Each number is 200 + 30 x the weight over its row's rms, rounded and kept within 0 to 999. Layers, rows and columns count from 0. The size before them is the row's rms in percent of the matrix's.

# layer 7 MLP down, 256x1024, rms 0.109, rows 214-255, columns 768-831
099,214,250,144,201,178,187,211,202,223,197,202,196,216,195,238,193,238,223,175,205,250,223,197,166,189,190,149,201,227,204,219,236,223,227,267,188,191,213,270,223,205,206,221,193,229,149,235,151,210,228,215,238,232,158,191,191,179,178,269,239,254,198,221,211
101,241,218,181,186,217,180,232,239,159,207,218,245,179,180,174,138,162,213,197,162,228,218,158,208,185,173,188,182,182,178,219,145,180,207,197,124,238,286,207,193,180,175,246,199,182,172,237,207,201,181,197,213,167,185,188,170,243,192,187,185,208,209,182,176
097,183,197,277,250,229,228,191,176,223,217,163,276,209,208,229,264,146,203,184,207,210,160,196,195,194,184,201,215,221,158,235,174,169,193,210,167,221,188,204,204,224,164,239,186,165,206,248,254,217,218,203,246,234,178,227,241,229,191,216,206,205,219,207,201
098,218,223,164,216,217,198,206,158,194,149,167,204,207,208,212,231,165,165,217,233,174,207,184,131,201,212,189,186,214,185,229,203,226,201,191,156,181,203,141,200,209,199,218,200,180,181,153,211,202,198,192,223,185,205,198,145,150,184,158,235,159,194,166,198
097,219,172,188,214,204,192,201,193,155,221,180,170,217,180,140,195,166,103,235,147,209,179,195,219,174,189,224,202,277,163,196,200,204,172,191,248,207,228,217,256,182,132,240,231,176,231,207,173,228,178,229,184,252,219,196,190,120,220,213,243,206,216,212,182
106,233,187,191,243,216,225,195,173,215,190,181,237,201,173,188,213,215,227,193,203,198,191,207,150,190,225,220,227,192,215,161,202,240,188,225,185,170,160,242,204,149,190,188,221,187,160,172,188,192,194,210,209,152,224,208,172,178,170,166,171,205,202,197,152
096,197,154,166,213,198,200,197,245,141,189,207,220,224,209,193,255,204,226,166,189,237,222,184,203,194,193,203,205,229,197,188,235,214,124,224,219,210,242,221,210,196,127,214,180,222,170,148,196,143,233,181,233,174,146,232,206,176,202,197,186,188,216,170,134
101,181,164,183,172,187,180,231,232,165,219,229,183,214,184,210,207,190,223,180,216,190,191,193,242,239,256,203,220,235,224,195,197,183,219,222,184,174,188,220,162,224,214,119,202,222,233,222,281,174,168,198,220,182,220,237,249,196,222,216,233,227,169,189,203
100,220,185,230,167,159,243,167,163,162,212,212,148,191,241,203,168,210,177,181,182,225,178,208,241,161,215,220,203,153,207,201,198,209,192,253,205,183,134,204,209,193,171,236,191,169,205,232,251,285,205,211,184,251,172,160,180,179,168,171,200,196,219,259,170
103,181,166,203,191,205,191,248,236,142,178,197,198,231,256,235,180,225,213,213,196,141,207,185,221,197,181,199,200,169,233,187,184,228,198,244,177,180,220,176,222,198,136,159,167,221,219,176,196,244,256,268,191,215,186,229,213,238,226,169,169,192,160,243,152
097,185,213,273,215,196,137,214,242,218,219,240,211,265,204,191,175,229,208,226,211,154,204,186,153,239,204,149,177,187,163,184,218,173,172,184,185,206,169,195,214,213,173,221,212,183,181,211,236,190,159,212,228,187,243,191,201,172,185,203,194,177,198,212,190
103,154,158,225,189,213,197,187,241,211,185,232,220,252,149,237,173,177,198,216,195,192,212,194,180,284,164,181,189,274,237,183,185,182,236,184,233,244,204,157,174,201,187,209,241,179,239,209,177,182,234,166,158,201,164,178,136,216,190,223,148,215,203,195,206
099,196,192,174,217,180,191,212,243,171,199,232,138,239,216,126,185,178,180,202,159,163,163,153,186,235,147,225,232,223,211,214,234,201,181,197,203,234,229,179,181,148,160,218,185,215,203,179,144,258,202,199,231,188,177,161,212,156,164,185,165,166,205,218,210
100,209,178,157,202,140,260,211,231,184,174,162,190,157,221,171,200,203,198,225,227,215,203,175,194,188,174,213,227,224,244,210,230,180,175,189,179,205,194,209,215,202,167,179,194,182,233,158,214,194,176,187,255,152,226,204,193,248,210,172,152,159,229,230,214
096,207,219,156,268,198,191,143,185,200,150,251,194,163,147,144,208,305,204,199,223,187,228,253,171,190,181,187,181,182,190,161,171,247,223,203,233,211,234,163,207,213,193,199,200,228,179,165,220,192,178,199,174,216,224,211,201,163,155,163,192,203,228,218,176
104,213,167,198,245,192,216,216,215,216,246,184,133,171,252,287,187,231,182,235,215,209,189,226,210,220,222,204,162,167,166,143,240,218,202,170,166,205,214,214,216,198,215,193,229,204,248,213,221,191,204,179,230,188,214,216,159,230,244,205,157,181,192,95,226
101,256,185,211,216,171,243,259,184,121,199,181,174,164,199,227,232,157,166,190,236,169,189,209,188,202,212,198,214,166,220,184,183,168,166,251,142,215,174,227,188,211,230,205,160,218,216,214,182,169,179,194,112,128,185,248,219,213,215,240,194,192,187,191,191
098,202,218,213,169,175,246,203,226,230,176,181,220,232,209,160,228,182,198,190,262,206,178,211,167,189,227,207,222,130,177,199,209,167,200,193,228,152,211,216,206,252,254,167,168,182,184,242,147,198,204,136,175,196,180,228,154,192,208,200,184,184,250,201,225
106,202,168,119,219,205,220,206,201,187,215,208,212,253,223,145,200,224,202,244,233,184,197,179,175,170,212,177,193,209,143,174,159,209,184,238,192,225,201,210,186,230,251,204,269,224,231,177,143,132,216,147,220,180,207,200,168,157,233,164,205,225,162,187,226
101,211,215,154,171,184,223,211,198,166,188,144,179,259,201,240,224,233,182,169,212,137,175,203,204,178,262,234,218,183,187,227,166,229,178,208,215,148,208,223,210,177,232,175,260,274,229,287,192,145,170,230,188,209,141,227,194,264,160,185,270,237,137,219,227
101,231,202,279,138,178,246,160,227,188,206,233,247,182,239,241,210,262,201,218,190,183,218,207,165,180,234,186,190,169,183,236,200,156,226,210,147,190,220,161,247,172,204,186,196,180,233,231,248,224,180,190,184,226,184,249,170,198,172,153,222,267,220,216,158
103,219,173,248,168,165,204,220,208,226,199,154,188,153,192,212,188,197,169,190,195,187,177,263,167,210,197,202,153,165,189,176,186,184,198,200,205,175,234,190,213,262,227,182,154,163,150,174,139,122,183,159,221,263,160,201,187,184,188,193,209,196,151,204,201
101,204,260,211,171,255,174,177,202,224,204,214,175,189,158,231,211,219,180,199,194,208,171,126,213,237,188,186,170,168,258,207,180,234,194,226,196,228,244,175,204,156,177,223,219,177,163,226,215,232,156,245,181,201,210,220,191,219,156,212,165,245,223,142,207
099,215,186,145,185,165,191,203,154,188,161,200,207,241,241,220,179,176,196,197,219,204,149,205,170,205,210,201,167,161,167,197,174,204,218,212,179,256,157,236,192,275,187,204,157,212,234,229,179,184,237,170,237,174,199,150,178,182,203,230,223,185,275,213,173
101,241,150,200,278,204,188,175,178,210,171,141,154,164,223,182,188,214,187,254,209,164,206,233,188,209,121,193,171,185,202,176,171,202,187,183,166,175,216,211,197,186,144,240,175,218,194,227,229,206,197,212,224,238,190,183,203,133,166,172,226,197,205,189,205
095,186,189,153,243,214,195,197,186,106,235,200,219,173,197,201,213,245,204,203,246,199,194,160,187,221,225,202,209,172,186,234,197,219,201,225,187,156,131,170,182,223,228,225,240,228,235,206,176,191,175,201,187,167,243,198,181,199,276,211,200,219,182,222,226
101,178,260,117,202,173,192,140,159,228,242,196,205,204,179,201,217,227,187,175,172,183,169,172,210,221,167,170,224,235,172,173,224,211,221,244,182,233,183,220,186,160,191,221,184,197,195,229,209,249,150,225,191,264,149,178,253,199,185,208,164,225,187,194,242
098,160,222,180,238,205,185,198,244,173,189,246,224,174,148,236,217,181,167,258,157,191,149,153,179,146,184,175,202,201,197,207,217,150,206,199,173,198,180,182,200,175,206,193,229,193,161,193,185,200,211,181,172,175,191,200,258,201,199,211,218,188,177,199,216
098,221,210,180,222,153,172,190,125,211,135,196,222,207,190,187,198,222,221,212,196,204,199,215,173,158,222,203,207,264,217,218,229,197,177,228,207,198,196,179,144,183,179,173,187,192,216,201,189,258,209,164,198,206,250,173,215,190,195,227,149,196,155,249,214
098,197,187,98,201,210,225,226,175,222,232,153,239,181,213,237,144,192,186,162,203,140,273,191,196,191,218,221,217,180,156,187,196,192,204,188,239,197,148,179,204,166,197,197,232,186,148,191,195,188,264,208,239,177,166,240,193,210,150,173,200,201,213,251,164
100,219,187,141,148,191,170,166,208,165,174,162,182,223,175,185,200,131,155,189,167,172,187,156,172,187,275,196,129,201,202,193,237,161,238,188,194,218,210,240,217,211,208,214,163,172,210,243,155,162,215,204,241,199,207,193,182,187,178,194,185,142,197,209,164
097,215,184,141,215,172,210,157,211,143,213,240,141,133,200,206,161,179,148,221,179,175,229,204,218,211,206,241,145,167,222,179,178,164,220,240,138,141,233,157,178,211,177,206,152,165,194,177,171,180,195,211,185,137,228,240,242,224,204,216,172,210,178,195,204
106,186,178,177,238,181,199,166,216,178,213,204,177,214,187,181,132,197,180,186,141,210,240,216,149,185,208,189,174,147,206,171,216,247,204,157,186,158,227,192,221,211,209,233,174,226,162,233,223,192,183,190,183,178,157,157,246,163,193,201,159,217,172,205,162
096,167,144,208,178,195,234,184,192,166,199,180,192,159,262,187,194,213,197,227,137,245,212,172,273,148,250,210,185,176,206,205,164,149,167,216,137,210,221,100,217,129,209,211,207,101,149,144,228,210,265,235,194,194,200,190,212,170,215,186,185,175,166,193,221
103,204,184,175,198,236,206,210,165,190,214,197,217,178,275,190,223,156,213,241,234,219,215,208,187,223,207,236,229,222,222,192,206,220,244,180,212,189,172,193,105,206,206,210,189,181,229,213,208,263,170,204,205,201,223,208,205,178,231,165,152,204,181,188,195
103,216,231,112,198,191,242,216,197,224,176,170,161,194,195,266,233,152,198,178,236,208,224,202,206,228,231,204,263,223,232,213,148,232,199,256,203,208,239,224,197,229,185,184,198,187,214,186,197,195,167,184,227,174,201,224,224,221,213,181,218,186,179,213,204
103,195,179,158,133,205,216,194,189,171,193,244,216,224,233,197,205,218,205,169,206,202,222,144,146,170,205,189,208,214,183,169,203,194,236,191,205,210,214,195,192,207,184,223,174,162,182,235,225,165,227,202,199,194,167,177,223,203,214,205,180,177,234,191,232
099,204,100,139,261,147,141,179,247,172,222,174,192,228,166,205,223,169,174,198,222,194,181,265,209,216,188,208,259,272,169,223,221,239,225,196,188,171,216,188,217,197,142,134,204,192,149,228,222,201,168,184,210,216,213,212,208,221,242,190,172,221,176,220,157
093,220,196,160,224,175,202,190,212,118,220,252,188,193,197,186,195,206,234,150,195,218,211,220,168,231,220,195,188,190,240,200,209,165,155,164,184,203,177,196,258,195,228,196,225,205,180,229,231,204,244,170,237,149,195,207,189,205,182,212,176,216,234,200,172
097,192,206,209,255,205,206,196,140,225,217,203,200,206,244,212,181,205,207,153,178,119,196,187,202,182,196,189,165,210,232,218,159,198,224,234,157,175,192,188,223,135,206,228,242,218,179,159,226,246,217,199,252,185,224,160,218,187,239,209,169,194,182,191,171
101,209,183,164,182,150,242,210,183,244,166,185,178,232,205,181,192,208,184,187,175,182,214,201,249,260,175,192,138,199,279,171,163,194,181,213,149,204,240,216,197,191,256,196,156,199,252,245,144,221,237,221,192,220,179,211,193,228,164,200,196,228,248,178,251
103,226,167,242,214,157,204,202,233,225,208,202,246,246,174,253,215,232,210,170,196,161,174,194,171,177,220,212,250,176,188,242,213,201,218,124,236,210,207,198,210,206,242,181,205,217,208,197,272,212,212,188,204,186,209,202,210,220,216,236,182,211,197,172,200